Weights of a small GPT-style language model, trained from scratch on English Wikipedia: 2 heads of 128 (1 for keys and values), RMSNorm before each block.
Each number is 128 + 24 x the weight over the matrix's rms, rounded and kept within 0 to 255. Layers, rows and columns count from 0. Numbers have three digits each.

# gate: layer 5 MLP gate, 704x256, rms 0.131, rows 409-425, columns 0-127
# up: layer 5 MLP up, 704x256, rms 0.135, rows 409-424, columns 0-127
# down: layer 5 MLP down (transposed), 704x256, rms 0.115, rows 409-424, columns 0-127
gate409:117138129127091125138141120144150128142120099135120111147118109086145057103130183152143126136143158132156119101203144124142134091113077146103146102123170117106153111100116141131125102111086070162133147095096151123138150163134132131128132139121126068091127102065170130077098131129135106148135107126136130099107128094119158105125104124085129135088155132115123103146117090107118111132095
up409:161127158100148116128113101124123144084102164097143142152104174151121155135092116152116127115126084108139106113135186167113147125097134136110124132129086118154128136104149145175151110146159154127139138131128158141179123120101151151108105113102103173126126117182142100165136152146107147103111151122133125120137071090138096170113148104147058120135141148160173172132147129160106113141125
down409:133125097157150132160137132117089130083136120106105140121129161132123171141093144167119179085131114107128115142135151141105125144129115132149111134194138171125150142112100129137121122131137195129138111131146155138129145120128120100116157126122092178148151156160135154148117138080153120080119190139152170169148134128082166121145136175110113123155094151116147096157140145096120146157127
gate410:150134107115152139141141123113166130139130130167137146140109149182138109115120153142142162106170120092102165151161124133134121152142155092175151088112117138081158105123120158110152109087152127165143144170133093113147132131101134160123172160147145146124155113169152137159075133152149130133122116172175150151151130165131164183127135157100134125139116136138150134138120110154078126136077
up410:127100101106164137142096138101169112125147110119133133107102118129150125089119134108144142109125145131098123132115133133100127125112117134130092162106166135109172142130128158128125121157113141096122121157130123119160129087151125162119119101130162115110118130106151140088110098120136133132120126097115169151102125143117134124102106150125164099114148118116120170095124126108114153132151
down410:122167138113118160103144129055155160157166166106136149138127157110114128083136162130107112141173087127149121123172113147147107102116116090105116171152163133077144146138098133152101117135115146125128159104121153109095147108171162138142138105121118126148098118133103126107134107124150140137127113143138115079147165095112118156151101160105098131092155116136108131105135109101146151160088
gate411:092154131096127146094135114149205133122090124121131111146178164074141135135144131166102113138118119144105153137144164092130125119150154080108137053149122142116132108131114135087146122077130163119164156056132102138137161136173095108106183138110091078145084100096119126174099115119089131125153130191121133108129093134151113123130148136136077106144175079154128118159144187137159169120164
up411:148111126174166120131122144138120176168157147106149168123146097107109148102116164143128094161082121139144116112194116134135171143136134140114100123104147086145121134134110130167100100156143152124105106184136153140162147089116101104122114166123135133129158155135138141146209088146131139127154140100132086121134119122095102156127112145138128110116130143140163110134115130101114118147156
down411:139137129162115170140152096155108124148108142112154134085119102151117174132130147118109147123111098146075145136057101141122124073117105088150149119142153108144115184151193142139072091183114128142121165114179108138106137177133141134140108099124173139125116119143162160119134116134130156115151180178163107162117129108103137157130152118126103151126165151133126162156156149138140144122125
gate412:108114152097136093148155105165151153136132146131095111141104129084139146139137117166133100148096123105180120129152097097150137148087116103111136098145138125134126179136110059101128161119125135120112124080131131150118149146103149099137167127129101117170137131132131121109086127146123126103121088135108148119145138107161111101135159100124112155152104153111176175134143119130092105094174
up412:125118143099128078132127158136148140105140124112169140119118120132130140147137156121112133116118161143143061105112161151132111127132105133140094140117135149126147080161127156206117144118094096077147146070125132131091128115150119132168120118156113115143135127112197173153119118160120133158146082127146135140120118080096141086142120108113163160104132117143129113104124139124106127126117
down412:145088121109158153106116143093125143145091087108159108172152132153128146111105089120164147134134140106099144100133104127083140145085169157133137190119098167115099122139133126142146120107142160110134129114128113146112113166131117131172159136127123120162139116102141108161134113133133146149137172158111146130121123118144071148098102114107165142149144121092116101106104123113148122130132
gate413:128148128133116144151154150152143113081104143074119107134082142132157112121114115119099103158110108160124087093110138142147137148115144077126112092129113115154120132153142113116139103114130146157143128143147104097109148124114144140127120148119162108133175148117136097140112104139079131137106159118113170136098112149128113158153128169129142122129181131115099145129137191166132115182127
up413:126128137143119119141103137118162122097154109153115107139104117152119128101121140115166099116122131132172146149128117116143140118150147100156168151147174135120109126138098130142126146129152130097120205092142145106178116127178080101093110163090095127122059141124108095108119091131112137123108130126080146067140137064060136151132140112128119143143143122118116120109097136150095135139100
down413:116104130133161133152130133125159146104151114157138079118131149148134142122133175104152141130174173125169126138131148118140162099121134108164155155173150123134132116110077151158130130121158106039118152103118109160101098130094129149134132117133153114130097128132157136122138168120156130137093163118113115113139118113084132104126150100148127078147132073079062109138125127140115132102123
gate414:144122162132072128118091129131168174157110167100155114123103096134119074117139130118147166130143114159117140130163109132136170147116142103109115146150145142106111122130089121137127126149132125099149145121165129110162109140155140115114157115143152075140134158175097135170143137073126134143139142144129122124065120109099094142127156154144133131143120121125151130151109171148146152146104
up414:126118141122142136142123175122162126148106115111119137146139147118093125137127122078110101129105138159123141122147144118143130203136119134121163142129136153141136142112123126126091119103149114128141139117148164120116101107147130176160132159158093119171097152186142120153113084141146122101159116124148144132109148107145151086144161115166175115132187104161114104181132196085146092081125
down414:163160111137102116142138131131113122141114126170137088118112101144124140155137145120168126151078082130130133074117162169113100162137105091124121125089155126130144110105168093119164059130132139100157098069151149176133152115122088118164120149128108108127165115117097112100122093124112124085154117109140110110077171112125107150101117103141100139147117130101107144097114132091142128132114
gate415:108117119120138126168106096104136135091181144137147118137110103121138172114174105111152142119187099121102118149104086103170111160119086154139119146158109122119108108134189137133125165167149107133111150151124113155113128127154121107107087125096179119156130146132127119097159148096111136121134148152145156123127171098129131123171130158125147098112092132141129159128088146084123123132112
up415:143142113100117174161142087134123090155099139138101118104109143154108103146120131130110137098115167137122102147125091096151133129145166138093088152101149097129170112124105112095136151085132126141131137149146140085131109105131149133137168132122138120155137119152146119118123141148160153136153123137131124105155143083109083108101136165155149138134153139108165132124101137157111123115120
down415:161142134091176167142155131111141114142117110179168134105108079082138109115180107142102121125178157141168154147136128148069107108099121100193141139115187127110157131127143153138090128114106107141133088091122107132092110136130073119146144145129110134116129112145166105120135104090124132146120146107164134163135150070068148180092143123129153154139111134132120125146134134089145147144093
gate416:093182150170141169103142152166156159157111103154126132182150163153132141134110118099136082120088188155105108096153153132118119108105128133124131113135138144118184119107077120107171135127135134089115159108136150108137112132102149151126147114110101137135126136115104119120141158145120142130083198130147112129133107089137134131112139109088137144166136159125130156092105121157159137137126
up416:112139151120109179130095123170160133109157143113127161093108124094158087132085115139149082140084140164136134134113126120126169099152136111118094131118169088109159102150100130134146144109116105101164115135147143116128108124150068121132162114132121129118107126155140143141175109120141105123104144154139141098092151118167138153120121103141129106120139113143112160094123153134171170151108
down416:129123119123141118103143078122127175109132097140095127115171113137142154147111077148147118149109096127151101103120165096160104101144115137100143106179114105143142129108098099129136118094098123132131175108159131124096154130135110139123134155155128111147162114117149142120127093137163122134162167147135112135123131120106130102175106130132127162146143133105152118148163094151132145121136
gate417:098131101134111146089143184120120159128143127124157180153157144101086118099150155117141081109090098123105128098108153127121098103101141105091122150114126148113114125152131140114118137086121147127113150098154096127116113167128120130116122126173164105155153150102125129124142115116117120131075145153160098106135154076111135130130150133154095117146130179122143150053105090169175098161112
up417:120094115168137144115113136135107162164115160085126141120091098138150152126153120110105100117122102137110106114119134104108149093142122147117117136129077081164174122100120089116120160095130078130098127181120116164118134095174129143115140141104101143100171158144143134096102100110131172099127101123161161130119109142144131100124105116149131141099155130108111142128148158176114102171123
down417:142083153153156121129096119166111124102168093156106171147140118173170152127125148154099083118160141132109141096105127111157111143101134139125163071089170105165165143129109099163125133128153082130141073153113099124095133122177136131121139140118129123100153136134138099098149092146120133134115077159125120130121170165101131156147126139162126112129133123132111105136129148127101090141119
gate418:129154129129113127123099135103116111162100135139149138127094148167163173112146127127097128094136147139106150136178126136132120156129158125114133097131131119107155115129117127140086149134118129123136169106144147137119101154105100171116117112165123149117169149154085126123083179129133159125136134105123156092160110118194136142082104142136116138145132115142153130116175157123140112121132
up418:129103127149101121142163100116097114141137100146087116140130103119099134154094121119124069122109145094142152106122132134067130164181122100124147151160086123106119141134127118101163149101120148104124129112140114128097103108128132140141125103146128150106120149142128106152150125143131101129124119088076126146129124133126143079094132101139097096206104154127131140107164119107124125133127
down418:134106143114184133103125190156101091083101099146103148139112134131176140149179118125146149122125146122139158152106132101137131104116131145170134105158166141096131136121107116123136106090146140172120129151113125164140122125128107128160096137103147106149119098131122165113145149118135112102131119110126107163106126110091128112131161151146155132131093106127098132108122092167130091124130
gate419:159112118136148149138142129115112114119114149115105141125128085108105054120151150121163090148158157166115121104151153154142094132161160124095177130111117165138144174088155121089123140161120093185135135130128159125149107116108150155149148153128171147138114120096152123164133118114127165135073156187117131144123164164125165170128113169077117106107122113129107100134132094151137144146126
up419:131135098123109113137068163102087138096150137098119187116102140090123131144139098116096099110073081141103122128123128104139171172108102123116132138102114087085114090106120132132125133145129122146083077127113109101131136142099148163150135143117112133097147100087114126113100138125113110189165129156114144117118115103120116125182109121149144133126098133135141134105124138116132123132144
down419:153157141131143128093140119141122126117123118140103129126173088128079151149128137125151136101132155095091112125124130175142117093169160147132105130102110128096123161138167122111140128146124104136110131135133137120138103143128108148215074158137108132149154130116126131151096144140130136117132126152084102161101083140111102097150134112127167133118119129138115110197105105125114139153119
gate420:146127134136094117117111111145158130169122129158114151147150142144085111159142118140131099093109120115137140134155121172140104145167126080087107150120137107098163153102144117088141113110104149127113137157179078141109095122115146131124147143105131121100149095152136147103112120144162140142155116141150147120114168126131130172123128122119135130137095093111120113134130081140104169088104
up420:115141109123113140146143152122134164121152116124123147130129123111132167136113153092139164119118161131136116120140063127147119118165169093110143163138120140106143133128095148117157101192116124130097113097134140108143121127138073143143108130122115101148100110120157145114130076127176142123094143141099148092090119124111158134154139107137070119146133101121120170104075128127123134134127
down420:110156128199161152135104125148139106158139143114148134144145117117143163134114109126096148138126115100091130143139151139122166126126163137140122134108161144177148145113109149122170085111119165164141138174128104144162141159156101136146092086141158099060126166133129119130150141109143104121092194126105120157122139174115104151134133132116160148137120132130101105128157124128121161147121
gate421:149138117133109135151170160130145139090106115119102114123127168093120067115119149100076151147125105125126113135162135118146129129104143097167102105139131105130186066092132146152092152134153129097205150153103127114123131121126117133123137150149105143077149093141096125111134122127122156155147175165091166129082126084110167134118132160144124124122117139121119118128140110166089113106132
up421:154138125131174100133139127167143082101151144125147122116116137135123106116131144139144114144158123092144144148120174149137141168172127094163147168112104094162106163118120139137118158111128144070177111158106108124134122141148157114136157181171121136107108096126132113104142131127131149141119116177125162097097114135156127096114147176151100121104092162105188111182120096111111114117153
down421:147108173137132136179074162155087140117144113122116148131139114122135151145127136117177113122148154150119135106150150122146093121089130122118136126179097085125125100117103128129119143125120123137146114152121114128141118098141131138111151150123114159093129148118179117149147134120130124129135162139107120137097137113151142136135131102117105146172133117187123140130167091084124126155133
gate422:123115117171123127111128145121177185132139130137098117132120145133116063127147120097161090120167113124124133142167063155123170142119098109134109164118141143094160098104139134125140119111130141148073126090117104149135157141146133099114140111166114160109113132113111104119161132123145167135142123171134093142112121084121112120128142106093117131099168055161128132108096139158140121157108
up422:143121101145147129107137099177146144186123124091095124117096110156109156129180125146153143117133152161144162098164120149133105154086161152123116158111155128101115113084138122135131139136085167137125105119123114153148131127093136128101133138145131082116127125138128150099120132100114127102117124084173186183112139079107106140145148132148122168121110095159187108169118136109144152109145
down422:066144096079164098094156150129134078129140119175122139110111115145157135100129162106141096139123076146122145130085117159122123129126091183125118142150127170116103063165128110122169108101151121126156099095150143121160123112121124104071113178080129129107117115118102161140106150143161117126151112133140122154093130189122127186111183149145139154144138113152120141191116095141126093123080
gate423:137167154109130104168141125104111179110126163143132127149120100118145141157138128121133121135130109123108130105101097196133140131099133116134119124106165084084129140085122122116100156069107146146122133137141146117107106125135164140122102139162179133119112131120178129140130116097125114160106128176136151111131063100124094177083137116116152132122144155114155184156149166160120149112126
up423:136132102143124145119095102109153123130131068111161127090140178110109109104090113104130147146104125114182099148146063103179129104115133120098150120140129112155102119174144110118139122141128176160137068146129066143116120136126121120094067110082132134153135110154118125107101158121148115154166125124118115166150080137168128139133135149154145144153123098154165106151118134156064123106145
down423:162118114108116066112092125123166132143130123038135099142100112139091141141119175081108158141139101105123143117114090146150132138144120125122142159157109135123159113147139127113135168133132131130119093131133107166150109176135137109152128173160128100143130126103163165128143156124120102125148151146134111176135131110127139162106101159123120135138124135136131128123151068103122152110096
gate424:127158108138146114123100115121168083162104090114152110126140113131148146111160128137135137151130112157114172165095109127112109087099142128125123112175151159086129110166120104137107133124109127120116175081162120072129177168113133101107152150126118124148133089103111175111158159159137149151073087116113152130134100125148143141167139139129143127148148126170105148122120149145139177154082
up424:126125137147166154110147110122180160112114134121143122096140167152168176121122092113108067149152133129160119118116122171149123145080131089090095110151122150138109111117185136144125161109138124137107120138119150128130183116104100112088059129162158098088167141159122077154139133127100082091123102187160187090096112155108110106105117114112137131140109142115115132086129150118135132163141
down424:106071171174081124095148115120079093123113145091100122116125141103149163138152153127129130145123097110108136096123130104135095093164138075094150120121094114122118141141148129160132120118102149109141118132156158122121088140127132163128139156107132146076147102138097125140110122100173101130113067136150132085109154109116133118124132067150125131104150139129137091152139142134106154131126
gate425:173126110141136120086150140144138102128121130137121134141124093162108118147125118129096116147142142120174133117128127144110105158116101108132124108116130117108135124090137069165114142136103150116148138103183086116120114165135136099111113170118188149142129105151109126169172132141081103160125108120097114111110154144147130092121117128129111130111105154098138117082124111095128123085124